Weights of a small transformer language model: 8 heads of 64.
Each number is 128 + 24 x the weight over its row's rms, rounded and kept within 0 to 255. Layers, rows and columns count from 0. Numbers have three digits each. The size before them is the row's rms in percent of the matrix's.

# down: layer 2 MLP down (transposed), 2048x512, rms 0.0632, rows 407-459, columns 256-383
# up: layer 2 MLP up, 2048x512, rms 0.0655, rows 408-459, columns 256-383
down407 087:132107139155143120102147133109124125124144145160099106120132098120091100103143091121020146143117124168087150132094151091104138169133083129136129149136105147106126151135158110103135108135141143094124148137146150082153089104104080160160095117178149097136088123122100168138122159124155149124147121132122166133159129117132159124139134111147129147170137166127140157095122117142180123149120
up408 107:150128134137132139125124088150158158092136094165105125113104116130153133100176133155142143128131174093131194153109152122127099096191172166083093137085137160136122121090132088128125140146144074135141109107188132143117162168099121146145138092133126116130155123107107138084112165143123104091164137127142131100153169115087142124147075130167133148118146077156145121095113163117167116128145
down408 106:134128168118136142116181090128144136152139099100128119162110114163116141121168163135131095155120106117135138122142148158120114127139138166150129176110129142160123145142128091117142139106077137128091150110155179115121168132103106157111095126151114128066136138097075141097138160179131158152155099142164187068144135118130145125122189089121148116127152155155102119157138142102131121101130
up409 102:116107140099119108142114092101144101122112097149140132139145150103116101145116148150144118131162137135116130104058174180148148146136133130094123118113167119147142090115167128117120134092153135095119124109153159126124136119153140102132099125122123138164149108137120115131138161126138099156074133165169100074118127115107107120119116102144143127163144109147104112130113134140110098172143
down409 103:125164109158155136139167120146137124154157103131140119130092139117102092099083107151080125095117071119143110124142106146140152103113149144129123137145146117148138114111100068140143150124107173173151152112161091175158157118142147129146137113160147115112094148075129109178160147123140145097149131121108122124152112154134152131099111146124101132110151098148170110145171126114105140114152
up410 094:114131092166080130115088147141124129116142124086154151065115125145101115117119138153150090126156139141146141118131127117169096155120108128118113138129107086125129161111134103090179118141210125142098101145131136098101151082145139129146122128163121131098089108116133121135084134144103122136154108119100130086119153110157121137098156145110133139146129139127118084122161082076131125132128
down410 101:076164140126110144182135165123077153142163156112142145120119134116139134101123118110068128118128086152112105132121139108113095122133136125154141162161103126121128134140131154092124170078106120107135128123082149111119103108169111144141114130111103155111136114170117116130142155142133117158100117154133133147119133113106109111142115131168133095156152170161129124151108102150123105130101
up411 105:168112113128139169133111104141141111145140088155137107115135135128075122134151112166131143095100111107083135116128110122141147167152144150084169126108141121111097103095083123080138115104135132122090123147125103154126152067147090083110121210119132122109172087107122128085143110142138142119130145131099135136122085141125109147159176130137122145146091126097115121050128103121146108157151
down411 103:125119105133098156172110106104088102156137092095102160113177172150113117135079155163101120105119149140148123157136080183155123133146159148110142135115137129133080163159164146111154119106130127100151149124170098107118163132143128120148132115099101123116106102145137140081156145077148133083120120102122128131154109134111142094152118115158087171156131113148154159133134169138168142126141
up412 104:128166113147110149130142114150155141094126122182131158161107101147096157125177145102147109129140114138126124117084170099117095137123163178141124127124135161122100101103167089102150184153121121131153115090130120118130128132127131142112112116110102102133097137128142148083104171119135081114134114162154122148135113159065098158141118150157133100101147131180148132109120137113094090079108
down412 102:145157145175117125160111156129129134166137124119109121149114103102093126113102157126125103106138126100114125103105082100129151159103134141132115113115156148154136122125137138122131173153097078143130190096079138175075117098158154162139095143138099120142132124106102104132090147173150107120129160090142174150087111107153158145143123111161092146127130164151125097075153133131133101099133
up413 091:180151119140130106168083134147151142100121147095155080131169135148102116137152150101140133192127123136122103129091171168137111148155142169168145131113123146152148149116104081112112181113175139171093068108121150110156121111063140145098098109138125091097147114177150133099098133141109169169128092136113116139127148133112155112139157096115114089117170168137137098136128127114123104137102
down413 093:143115102170102115133122129164131134097128135123090120065151123143128166116105126177000120109151144141138103192125124113137147118143111110071126141171122135158140129114114141147123128120110144100058090119127152116175101124136164155123138114142128092128113136115096135141088133149104145116116089095110119119154119108122123152136117082133083131147112143132137149094088117142113104153122
up414 099:129121158137142106099171104185125124068142132159083152119115140090128146134136107133139116134103139163083118101142151116130128100134153129140107119044130122106137136089131117135137137115110143093115156130180141159098082137093129081150157114110099126124129106100135106116100145106110157166136154132111150165154104137144110132137132173132140126153100136121108138137145165123144152152119
down414 097:126149104089151111097147131139078119124117113155128102138130107141123148125164138107105115101107121142145136123113132116085108135116105105155102099108156112095119123112153112086104134197130142064102103105133113111106120086117096131132101123128119150213133074095128094140128137142129107110120108118165096107154121137074158141144117157162133132109108169112105111122132127183154134138129
up415 110:187114139107124127086125124104083146140140085139114149165142139157119142122150170110151123163148115116108103098103115109102125126106156136095110095148130111130086146137139088164132119122155131103104102132120167117166166138127130110157159158157145133161116163114085112118095129152165170151148180111165163128154156147148155139106106119148147139124152131105134077134135150120103138092131
down415 109:137102138144098119126107159126126135147103111150130122125097132095079124135086122115191088108114119115140161137131111115122143114129180107136123155100116130136098144156124126172158104129096127136134127141135105100110131127107145135157122125079107125122130085139115111131080167133127109114114154122182120113125124132119155174104145082068091108130105107088141121180130149152130091151105
up416 097:117128124129111123139135149121143125159123141118116101098144118119121088142132126156148147082136062139142140121100139128119123127138159136119111087131156131102098138090094096098143122111095123139141093112129132131155158116119091111114110162079121097118096133158122078129127109125129158121128128132097129108158195144113174167125119124114134115070122080115103114107144110151119147154122
down416 101:162098119140121108140091117150088125132111140116120100096138132095141087135114067120111153116110143094132099154152134108124178151107090125117116123130113140088088189136128154129109111140095129113138152117096143156091157151128151125112138119103110100143147131141101144121151119136104094108139162094104138153118167140121099151112106143160110121118179125143097122133152108104148119158155
up417 108:163105129108135093147119112158142154071083151084085104102109116116073104127152154104153091197149121132120141147109135135149152165121156191143136172147183072107144103139127090131119114110141122145080116120087119150111149121135138121131152134093129173119139108091168124146160130152122100159124120116138108102175128114155100097120102085120098114140112100109120109135127122106162160161137
down417 105:152107120127120125090141148108121101138135167070141125076127152148146115132134133143060119128157136127097140147146126105127131145150144138130131142091161104146092149113117068147154135121090125135078124103119108156101145120118130078136160137119092152135115118156118093167079115153108147134106149113158121099128140157118115103057115130137121081167136144144137112097166113113128137112139
up418 097:082142105095086077097104119144133117119135156120135124111084141139126087131133120119135121141096130143095208134130131159173150138184123140139076130127140139127153171137121141106161131104127112159131127112129145095138117106120120116115138123142130143136128150199130110114166112129149172125118104112137166121152131140155095164104136122121138091158099096121141112137118123116121135101130
down418 092:116117116088128166132126092139157099154122125115114112120116142103140112123148097137044138118060126110090130105123140128126137110177122162120123165145130098124158119155105103091143130104061098114144148076147121112122137130118121155116121132116102110169158121118094077109115096095120098128151172101125139167142146137125124162120101105129129158147097101085116122122122083079108102134157
up419 101:135148172157169122152127112137149086159102117118147143083144126106106130106110150131143090131143153114121164126129139123134151123146129154115119179124165150113153129108127133133096081103102142149099099151128107155128125110160128094128148129163156096153172145147121114064154100087151141122176178127125109177120118127097161154125130173131151109119106129126127130108130123133153156176131
down419 100:130122137132165187099122137172104138150109129148142111121096096138138165122088130102114133135118117104113146104159145121132126101082113147129108105101104100153116135142125102117089105169139153130080131050125102139128122131117132166078128150126127122174132099142134126137129095101098135109123114118119168127105135133142097139114181167116112116124172097134107127128109145133150126155164
up420 101:125105176095085130047140120139138110167101131092092137133085125091127112122102101124141132158114140170082157077154128150181136145133122111116087112112110105114108141086074072132158167115125152185108103145119090123110085124141120104149111146129145096144131123130130102097075141126115118115163165147088144127186146143123127119089112145128110174121139137121111069130130116124100156129146
down420 098:151104121156123159092154088135116130137140162148165113105136108189124108149120072097065174157151178125092123112169171152159131156116120095134085084117137110108145102084128134099112085151135173126159159121111146135110122132139124130095101084137145130174124098087158111158135137120143121159144133133134096121096111126148156126100146136142127153123145125126088115174115129148127122132118
up421 088:128144140109113139118079135127148124111069105109119100111125148124147147172099132162129123102108131095097130139071125158126111181152138113125123139138147107135100142117117130113179088108145132154090100147090169121090154065141127094138093114095132122131115147156096132113147139112169149104130174134103146158155120113128117131159124147171110165123136114130144124187162168135133145114147
down421 086:115115194160136146156107119125112131134124102113134122116123130138159134122122156163065139085094103155077155118113083163150103181142126107121124135115171098158146153135131114129134113081146163153097133139108141100150123119085153118104076138174103131106142160136127131139072120148178160108124132130108164099117123080129142143111130163174136107125164179122099163136108159156132118150093
up422 101:103156138147119147107168071099129132123097110149118144098178099106107089172143104132153129119101108135139129126132151120095175119127205128138135130092115134111141112064103133133122160148115107168139145152106115141147125143135125139189139106160107128149102115130126127063098148139125145114118149139164094103118116142143113130139152094132135121107064141116176076162129149135127149122136
down422 101:151143121155108155102153106129117120078081088187104184110121118122110113128174159157039128164096116146139154127119143099116135114127177106150119180151160141139127138120155145108138156102114150108059147121144124131159123141116122067114114096123078163161112159184114160136147113162093099060146167147142125175146149120134105126144103145130107151130121139137124116138122114126149128121141
up423 101:159116167122121143095146138138164121125075153116154148116156134150098142119134120150141135112122107122097123063138152136122118116172114146110154142144148115125124150074084106118136124151119133116115118125146158144093140124095128103131167137120168103126122066116140119104104104126144128148120182126147146134121143168118123151133133102151142114134126138113148097106122136110152133115107
down423 101:131107149110145157098111141117121154135120118152166126133134105150098124131067134112089114146149081175155101115151100109105142118096113145150147121115106112123141106103098112101136105142171197137102111141087134156130163179128160121159158153160170105136116091116126101107139107124111102068108140122129096148129132162104162121096126128168136132100124128143108115100080102102132118141105
up424 098:171124130122139195109144129153138134123141105168128121078140115110072103151130098100137105135126092156133156102101132151126122126114133132138125111081151091153089107127080090094106113126137157135119166111152085159137125078101112173155133159098138173127136132124145117129117145139154162152145146123123111164112107130102196158097134181089136125124141114126156125127121142079144160120142
down424 099:157159112110105154097111091129103131088139095130114094142131170087092139144138147125128035106122148129150103140153138147130172116153079145146106122135129127114124075129123151098143141157137127139153141123113140115107129157135132123088144150111088194156109067109190142092096130123121123161157119142154122138158190120145121149157110180123132154136099144162144154100110157151112170112074
up425 100:123109121122133135158164146167127117122115089129148140157103126144097101153170115150139151085126141140109131158074137140147148116116151147140118157130154098120138100132150130124140086126099171178124119131126116136141108126176098152147126121093148118140142143117100138138180112151177118170133112109146113141140170160100113115125142112127121143151133139133129132089143150112150114130117
down425 098:141116111166143118149112118144175132143110158157124171141110103161051110177105153109083151135114082103127138150107091125115131115152136157108094142142178088147145139145165147150135136114141132161133115126131105118155126158122121151133127149082160152095126108139126133152118092080115102150122101079091100130149128108128135107143152140128133158095116099106140094152144187116177125103150
up426 096:101094124130158140109098076109088140133136123164118126115136150131149144139134143127143107113160131100135136102090133145113154122123163131137103114080073086144141141102102123140122133147137113135130141122126154130130095131105124114104132079155127134125108092077114109109137135166086090137095115119150143148118140133152114121130088093117123113128124093132099090105172144175148132158158
down426 092:090113086130154155137138139150164148107111119112104111142085112139107089115108080103080117124084093144113123171114088131107119170140164091145146156138156129103125118131139119155178097125166099108163085133120128133100132136135120152139105128088083102097147098167164139102089112099130116114123099110162122116133112089141132177103135151108169139114141166125134129132102157097134131118073
up427 108:126121130120130133098113096132120130114126112102169094108133115134142129102127144113140140121121103096150133141130136142201139131168116131167146149154127111209092134123137123147140156107142121130160124127142162108142158160102109135113136133120111107104114146188109137153157142141122142177111174149146111122116113121098073173130116133135154145086168115146132134169118123099177119111170
down427 105:074134111118125097153150107113110133109100145120093120149159121096127118076125116135148129129104109134113124120158104101138118144113135090105097108142129121157127153128152130134130098100116141094150140110100107146140128102148136117125155090115153135091128116090159164109123164117130100167128113128125119127134129116160130125127143125108168135135072172142110147105145140181157130135143
up428 043:169124140130114131118094107153133085113113080119108104115138149115080104100158175135165147134111139096088139100115149140131112118163123157130156105089132139132088129093138137063162113120131115109135129136134147141078090059106044119128153139114124131089160116129151100112148089128137146135102124153154143155106142124090125121107094095160189145081118119137118094148118139120096129097117
down428 034:135155153113118172153105152133111176130134104108126120148087130104152153149165130115089100127093183140144188118115089131119127130167085120108098138095124148074116143139157109109129135099182097129148144108086149077151138103121130142124158147116124101143164124143172154136127067105133067131148136106135093119146112129139127123125141137138102131110149141137176146138189123129138139134125
up429 102:136140170134133169131124134077113151114159103167110109147147149137173120151136144112141114079128131127063169111117126159139092137124169165128131154111097107120106143115108106140121141172149145107154084142126113111150100128105112131148114099126176154162102115098201081132116105090144134109115121119100147119162111124142130123107094095118120105123169114125110121140146148128142140133114
down429 103:113114132075143100130179137156154110111119120131107089166137095108110100132133128099129147117109121133152153112085136161104133136104135088131074111129097131080083144118132089164173140132124098070104086109111128163121149166139076108158113121119138166104156125133179132121127181184144131095125083138114142142120164148114122125119116134124110130090112126130166110149152083120143178121088
up430 102:113103122138118105100096129128133166128142152133128125125091148133120165131185141155148147136078117065090131117110153129159092118145093129118106101124137136101135135159161153123124092135108149161084134148132137127115134122108119127095123113084134106093136141143112114116094139151101167103137150189132122127126112147095103124091127156177126151093086107112099105115110137101166087118148
down430 104:129114152148123105103122154102128114158169099138104128114118152088106123121145121107083115169103089104110126179097118136121122080074095123132077154129098141098136124161137157149131127153129153141135097125097116129148130117191087128142132130152165127134127141122137090126085096134168074122150101117109116108118121101063124146157135109155135152161078170113121107112078150098102128118088
up431 085:106121126150134116109122156108137139134132139150149122115180141146111089133127103091136112168095161111105112137110159128125124094172115144134149108161155134139135145081146183132150161170145110115108124102160150104164091143187123098145111124095167148102145084145135149088136143081105143135123161171156112115150134147148124145138113126125136113146138139118117145115101132145140114119111
down431 087:085114125129175154085121123115144165150135129125122110132110146129103104128179150091033108152117137128113117125136127077152136109131118120146088111153168106168140135127127129142139170168130132142107122132139114136125125136157077115145112113135132157136121115098143180121121151118123122117132179117150152116145115137121118120125128116118101118104120182109110151160119134142126082128152
up432 097:181123104153139148097054103146118122141144077144147105103133137176120111140132129131134129121126141097152142089150127147116115134117143135146140112153143176147114183092146122122109170116136137120102093112120108166171150152130119131115105162120148109109126126144084154060099124163087109110140154119144076128099148104144116154154166136123140160152116094139156120149094112117160082109150
down432 101:115186142141162115115078135143109106159171116124141099137099063134145174135093159154095191088087120115081128123112155083125111117128127117138106113168110102147124143124136121116113095095137131072143144129148163134133169050135136124121121145109089111135145097123063130123116137133131103135138102102116117102120151142142129119150101108123120106182140169148115146125141147123129114150123
up433 089:192087110152156098106124111170125134143077148113120170128108167148088097127134125154124131149136066153153132122159143111115157173142168169159147097120141126125122080147135122142128121167162099097125103125142108134094114162124125070142134118123125131114129159073119128110118054138155136112165097127142100118192145137144106140145094132110117097114118096137144109126097124103103142091136
down433 087:167127087135145120161091113075106117128129147131168091126135129125117141093149114154057149134152119099168104140160144137138153135138146152160155122155137126130114104166127127147118125162144160118116145147140175109116131140115150155154139108107076094124115150099131166137124105130137122099120165119110156123138134092126110149137137158110135119139113155126124077111127138110121144152198
up434 105:118172092128156095164125145156133125111125133142134121154118112089122114146158164149159137125101146146112138158145200129130130161189151131124100108111138154137108105119135116120178172123130084102108092102170162149158129112127127103131092150104163118118173121090114120153121112126151135157081147131142123133141108175065118107120156124147139127124104123095148079096113117108105114126153
down434 108:112131099100139132126085117133152161134147163157146110075136125120118125155119098130173111163092113112122164119123107074151094175167121096128103133118165162133128162137158130171125168132117100106155125114145147128125160148107139116098120072118132116131117134160146155158123137082111169109109139100158138124119150130115101125164109134107110111089103129182116145136126146137152101129129
up435 107:107110131136137137129126119173084135104151108119133101092148130115119113121115122171150131097090101151172119143100165144114109132156187094141111167156132104116143113094104113108143101119114109127127117128098099116142128136115111169103130137140112141065121081122127084069130167080121111174153161129139120120177165124103144184174088144134153091124138145098122092135147109127128164147133
down435 109:131130154103136123113183095105174127163153117156140096126139112104103121103131121115122143173137109098149173174163089162137108133152146097145131155151120125182083106126120136126119126130113112102174125181150109081120133116167142148128123185123133153121118091159119131126121133119124121144170134153149122133131161148138090154135109182156123099107128109115141110119128148130122114138150
up436 099:171119167154136110105094167075146123106146112101163168104135164100091133147145108104138098126139135084122148124113195092088151105128142157085157096139148129106133128108101087128115112103134128148120122116125146146128149140124157109130122143135169113108134094107156128103114136093111135185128136109117153143129162137110122105082124150153115113146109085114104107120111127106163092129146
down436 100:140092161107094120135109147088143110128144123155122090126134089137130124122122084089105090166088139091087140157125104132101113109170122128156120095132101128148168100092147161151126165109104116130167136143131106134070109095132104178130116129158123136096116121082156132144155165103124158136135153122126118148165100136079084100129112116132107186111148135139141136174166136130097110164073
up437 101:140159121168187126117137158144116112150136125082168076155183141161136121158137101143141103165151087096148122122128152134178127140107152142104135172133120138129127106115151138138134150104138097148121111096161174116106117092140117110091144113127120084060095118158110109135160110109155148179120151137078120106120140119148113131113105167114135139112102086152119125136175109144123145152091
down437 101:120154155122158126143080117138101116130178170127155126125152107120103194127161128126073118114121107103106142116050111123145120107120111089167108148099134164104151139124139130116165089152149136109148129145115148086127139077129137142138129106134168127097101139134152185132139122147142141154157126097106140119084171155120162126097084119149136118126087114122082107148110116129042111123141
up438 085:165112131149149164113123140112156117154121141131146107145169090151146134123117139121140144134136115069120165101113150160094161106133140133129138091148123136157139135140152120150121131105165165114148128132146143127153104138136127187139088103106137123152108162109135136085148093157084133115097119141088104136141137142127100117151150099083196132132113165127165101125168154152149112104129
down438 089:146145139107129136099119116122122145126095101133153154090163140117160110131098125120059140136157158135156147109152075154132126132149172077130102129123140106158130125125108130103116089109094122088124134148147158110121117129132154084111134131093077128138140149162138114136146144138107102107151089097160101147137119121160113121136120112131138116116155104152114106165105098133125128140115
up439 096:104115147110099087127063136101129156129161134093140123145135140167086120091097129134145136142100108129124117119128129109147150120089095153149120179110086112105121154134073105112118168141114160154145138127140176163138168113067136139135145156125150131144081162152087165139140115160137173153117129117130137146130095107136136146113144126128115112101112098125170146152069125146135127073146
down439 094:140128139154153145123145103093087150154152142114118183142117107135104155113177155112078105142138120152117161116139118105155127134149122109116142121152132082113088122146096118070117112147087104145132139111120124090142114106080113165136142110114131106076158122154136154112101129148133115159096117128146133123137138148107081149136093145139135107105106095102150173093151108153090102155109
up440 104:139131092122131152118114112123145107109117094117137154064178100120116110103171146137136182112110114145129152098098143122108120127154143127136145143101129154115111103085112103139110117100156129151139124141124123124158131134092139111135103157154156131138126085101145125062128104119155116133163095180132138094129154139088152119138134136133194140149156146143166086064141086096101141166133
down440 103:123111111158099178134123113156094136109132121107105125150162119125100146136087117154127111140154100147147127172123128167147177119127191147121112134110126161139133097137147099123108145110125142126121131153119141135172138128159144120123139084178110115170141112140145124147154109132139135081132113125109151134178145120142103152150168092129126115089143098111102119116103081157083140149155
up441 105:126105131124094119143130124116142105138114102104117129138109151118098128113152122145136131125110104113140173095118131118138149144120127152095085109107079103161072118134161085147170083131137163137128105138096098158115135084163116118129117126109136166140142156127138141115134111123177165155133123158104135105111156179155098074085159110160137165113118142127078104129112141127171127109132
down441 104:150129078168116104180079133142111164114114134119132117109127162118120115140103101156118095116107136129138105128127108127131128108154124087140097114158132127148134145161155158128152121118082144127148095126131142142129134104109099136088108113108160141136122121128127113126128127132126144131125115139132139109151140158113104146139127133111093176152115123114055137139086106145160131148139
up442 105:128082126115126085151122130148093116107126129095148139096140151165100117103163159125141133130148142129105146085063170133159118145125119168110128092169164112097100149120135120131153131111189121165147050154134167122107090104132085151168117162135139125134111110147087115118151142153122098135130154126082113117134166122123099109133167115098158117164101082111105118147184132121112172174138
down442 106:144168188152121121117087125146122123129138139141125090122154133140156142136122124082094152129150148156119130131170111115123099118088081114108178161129093170124137131168116109139138150123141131126166143174144124133089093082115106109166109109157159099130139143141070133140129145149130094155128168118141139131139132107118111135169124118077069103122151094092079101126129104110094129118114
up443 099:194116106135100101122145141153113142128138156147168113161118106105104146149126132106142150156116119116158148142122137156134145116156112131121131102097116171140102114082143121155134126131152128129176084130131161141115082161166112139169163133138091117090128096099133118119139104134117169147162154125124112150170134189123096163156118096086107153183073143134123093135154122134154146109144
down443 100:166102102152097155126125171149126135116112139138129087108149131124134096132171160104049109102145127118136132119167089150114108121107129153129107128094157123145106128113186111146142123163161073178106063127126127100159090131125113118131146127136086152139091101151096105117106117105115132112098146110096104166110112182092145118133086107120107112143114109126145123120122143154134107068131
up444 104:181112135129086109118129094119128148154087149109102104076091107117133120087178156099139155116097072122155120125081140126133146159110106150114128141118118119159058148128133110077160137115122091177133089137116142143099113138150131146137125150113137117076116063078114113111110116156152154159180119121108107138116137133064132136133131091105134171083143154108124110103128131117126081129149
down444 104:150166111126113093115132081098125145123168172147146084107110119120150151162136137127115143100097138125124094147124135090114131172128146096130127136113108130148073132121132154144121127154097121126109099134091118154101123115174129104184126153072139115093148129072140153115155109129119131149175088169134105117126125133124137113137152119149137126183130094161098118136140174137136104103134
up445 104:123121129105106136147155135154118155155130121090117132106091133135082117127186108152154155154118110111140098151112176108094125142107151144136153148172088096107126086135139115136145136120091100090111093127132141135098122104120136175099101134119116103100118139115145141139136132135091163090109138170142119157112154122135127121165109118143128112140132116139116130123142124128087116140132
down445 104:133139133140117155113175138135121138145151149140097115098131107130116119150164100150125133128125145117130156107147122106088148125103102150089135080120108126144068133132094141127119136081125121095121136121180112121142107140140157138150139107150120123133139120122157097107139196107089161135124112100122097159104119101142205110104096107107146156115124160148099102136133125103116155127166
up446 085:135113090100096120148135121107132117124124114118148123165072167143149122152118140131140096133089116131155127091118139159127116106109114116123119135119188135114094150113097164143093159145130138131095108161109176146159133154156136122124145127102105086126157159186109132088098143081093143142134136151170151146157114120146076083166121162099165133154101096115129100069129097131129078114140
down446 079:100128145137119161127111168114146073151099085112103151150079150165164103091116140132008129113137126148151159114122112118121128137102154155167095134104169136157110109115151121179122148136140144112150166137113169118143122124149098133099087152146117143119126086160139119119087118162123153165097117116118153109135129088114145110154134107097139125147112136115112122141165097145131110112108
up447 100:144098121129139152155186137197070113109103085096154178119138134108134145155142106129144138123111114169137190115077146149096092110154171119097146126117145113148130108110210069133168085131106133115105110149122119128134121096101118120102132157170147122115103135117112160128131144127180137111092127127104147091117175118110113102100103118109163173117105132116103137115094142108172123154166
down447 102:129134118119104136180125129166126146137161098130136143180170169140114118127113131147112126135120149131136140096127125149111131146142107126152147103165094091140149115117154124144109121144103150117149124164152082110161184116147116123131139152155126097152131130129107151118130116138161098125134108130106104089138159073130116184141082137138101151101132123117142152138134076130127113182127
up448 100:118092145155128137122165094109124085133100123147122130117166117139136126144133119113145152113117126170105138119121134122134156130136124121153142139151135125137132118122107104117114121131126091161164129179075129093079098112146095140145153122147165105129116120127129118109130096150152123114137128160092121139136124148113126129140137130106163095149167110130094092121114110075144117125100
down448 101:151139102124129168187126133140136146110109138117132136153155148153141114134162155082146164145140117157083080135108124141136092116124122055123135117136080183137162098147157124086155199169123116144157123159127107139092124121123100118062142141130096096141137157142115122144075162137120115165111161130123128202137124137131143131101157122089104141133138148108109159109118109126126113088090
up449 098:162127144181087154152165139120090114123138139153142103160108148152097069120154081141138159113107082150137158100165122124132127151167119109140152136104161153094115127151158130152115143128122126064144138140122135104120153115109094123118126141137147156142150121125159116115147117124132132092138124132126113132125113131108148156119122095128172111135113131124133139110119115127115132195171
down449 101:121128131128108133115069112135096144079095152145114156133101122105151152132137182141124121162194163105133145131094130140157101130113137147154142091156132132134133134132128150130171105154127133134184145129161161148093155113125160130123138157112111104157105117129122131103126153185129137134103110118066111129157168081111132115137104164084141163151136131158147153143094138197112184142112
up450 110:143140090135149130149107097147137107113131119123109103135118171113076125114134139130153165132133123130137116131117130125152082139116121097123146106146133109134133113121118109125149115115124120173098132169111157156110113139134096117132109117138122149160138123126134126093145123133164127100144109155135153115169119175120095154119105121116129171104103164106175111108127120137119130138143
down450 110:109127112108168147104096121133105121142126095096121120111111131148132140130102127147080086137115156137130111145122129131107125115109120112138131111127122128121143148134123149143060113149119131156137113129130161164104073142122103124165109125125094169129167118123108132081163111123142154101093110129135151118155129153119108122115148115099140145136125131159163180136137132158105139094095
up451 110:113138192104122116135109122142103133160086121104102092120129065133120142090156148150152118113095086157093137130062156100094146139101132103131115140144111126140150148098109171123143166076111139125115133126152163122138099100069127111137142165127155155092143151178095125140126155148165139162161129141147089123144135086148116152161149113144143098130114120106108110127139119095108162168141
down451 108:152114126099101125082120122132169115150140166159095155099146129160132152121059132136147121123153161042166123106090121125142137127108120139089121099141137134138147139100123122149126135087092134131156084141155157153127137154138147094136165158135119174109101074137133089139122148141089114155115083125110133175145111106137135142085134127158096132093113129134095153104121106097144111116154
up452 101:167125129150125185177115095159113139145161134110104097178110112158137076140146114142138116128106202121129168138096124123168105151168154153129117145130125102126172132104103072113148154114123124126087125142165096090143084103138109144101092123118152131148132107149131117095117154125137145162152171115130136096116108127138111144142148125105162112079153116105114117103132089152168127114143
down452 099:129136147150127134159120125137145180128124120136128138158125135130150137134061126154076110162151151120176103084146132152116093135114141139139121146094149086121174155122079104100059113160115107130130161099100124095113122107113124143136125082102110156139132118131114158151115192161114121148115081130114100162084158140114143130140098116089156111122116113099113125083096161096165113117164
up453 106:135083104133104116127087123174105118150116109108139128145113171121116109119129110119139140129117156131163094083131122135138112164140119155143145121114098080125075148098132112132155086107157095113150133173123145121129112147107130127165106126085134136136122106104143081108171110158136139176116170130141165155151152150102153149109126124124132063139112095091144130131142097106098121165141
down453 105:123137136113125121130115110114108111093143130113125128097152135116132125114147104167138129139111141145162104151115127086175135126064149110155134098131190132103115114139149121124129175176146130149138067142144116145173107113134162167157139131136099111099177105123154140138154108099124089107129118121128150097091154143133186117155142121099127119148137140148123145084099121115130121145095
up454 107:123116118139097130099102133097131120096155096128156120070136103131165133130132080139147141118140117121117137143087174121148142136126128124091165091125166133140078137094108111107102135135136070123112098103109181167161119136151123160159062081096124144140124140079140102146098154088155116132120106139160115142113145135139087098136164167140124110114133123128127127155115115157144106111165
down454 107:071103110155143091139128161077140167121123119113145153103138116160111119128113109116160115116114142160134123132127142151091105131139100119116095105151125135140119156099118120141148153158119156083127183147108165137128149118106132152123102069111117213104138144100111143075122144150147134126119144119115124153103127104125111099108167122165087094112106134126099188186094098082091133106151
up455 098:135122125102074131108129116141128111123161100125145151138118127131103135115180122117138139103118103143163126103112165150102146163170104125082128091192158080115108121099132153133173088128134151098158153134158163174125147138073096154140101130105128130097139133099123108113091088125141140175145103118089137143153174150082106129142127120140155128135079101094120089117111125115129123121146
down455 099:143125097132094095134122112139187155131118101107137124157143123134151112099129108111093131143128158135128155129116135112152130122126181134127102123099128119104182114136103130148142111124142107158136158141126109148116111137115103092149140144123088146137123118098103101104132141084120118132085115110127145134113130150099065179175119135154127157154123135111140079172139163163122158091110
up456 100:162150185151113148124086079128102143123153111116136120099123121155081109122142161104141148128133136128115125100120196112155142131147141149104118105173173115160085140131134119132148129148095139119090043159102145095131099107136121091136097128097129137153072130138117141101120136152120133150126142103137102149109166134137126157149124132177121156096169124147127107111071124153073110102114
down456 101:156101126099115116118110101148153139129150147143136115071119110115127107158115114112118086145152149117155113109128119141089164172128135113094154118153133135129133134126100121152120150100115194122129107153154162113117139145132124079137044137133119084113109121133094127076109111179128134163121136136120152101095115148146113130152126104158154131116116114122131150101128119156120188147126
up457 101:113121127114105109167128136172102082107131119147134179096089136156119121121147081122148139165125082138141154127118117093161121131110086124085130127156140126122146091113137110119133125130160153151148139127123174070116178122076136103113102135114090127171144176158145132085101096118116081101159134146131171097123103141118110138118114141137160173146129122132127139122115112168183151127178
down457 101:117145119096142102150114130164126088139125138151139162166145116120121128113138130121066159146152102112139134160120121113137127126115134078082115183138120145110110099128160143152129150166157112125098127141135146137107163139158148105119110150112132111132117149123177113119092123159084125122110142142097128119133164150166129139084122116115139120155111130181119109167159162125088121164119
up458 107:140120177106118111113116129138119106158119156122106127087081116098104097112186148097145178098114117145090156107106106156128121123166118128089118098133130098170092103121171134125148109128117104123144121144124123141111141052124143113137142168154147142176147152099094108118123133187131158131102128140114126151102116157127118135130109122143146120146149131092125127134127114109136156149173
down458 105:137130110135083124148089126178096120146160141137184094178114111154153137130145144119130165064120150102129101117125155110107111110130103138139145128145127135073133111138110121108131141143116160061138147086104147141087103138136142110126110115120157187122116133114136104101124163132182160141128096130142130118102106116121126140112115089117160152124119120142145145143130125090133131116154
up459 105:112121135176140123092090127161090119124108129164197100085087148188115136118181076096140104153129117101131111165153147153149145089128175110119102144154153138154109144101117142126167138181142083083128147106119089120109126105134080120121123125096112106109111091108124099135121157127111142102164160135145114205118130142102140156140172149121101148122140139141092130125108141106113107141176
down459 104:126112101146120126126115119105109085135138139147146123131144142169161150113130119116123148121105151122119160129137116091161105121103143159151125108130127110115104106074134131181128149149149123107113156114097096162114120094132139139092129089124113118110132100127135137106119106108087161123126142097150151131101129136108131144113141132140157158129186162138143175140150145128126120129146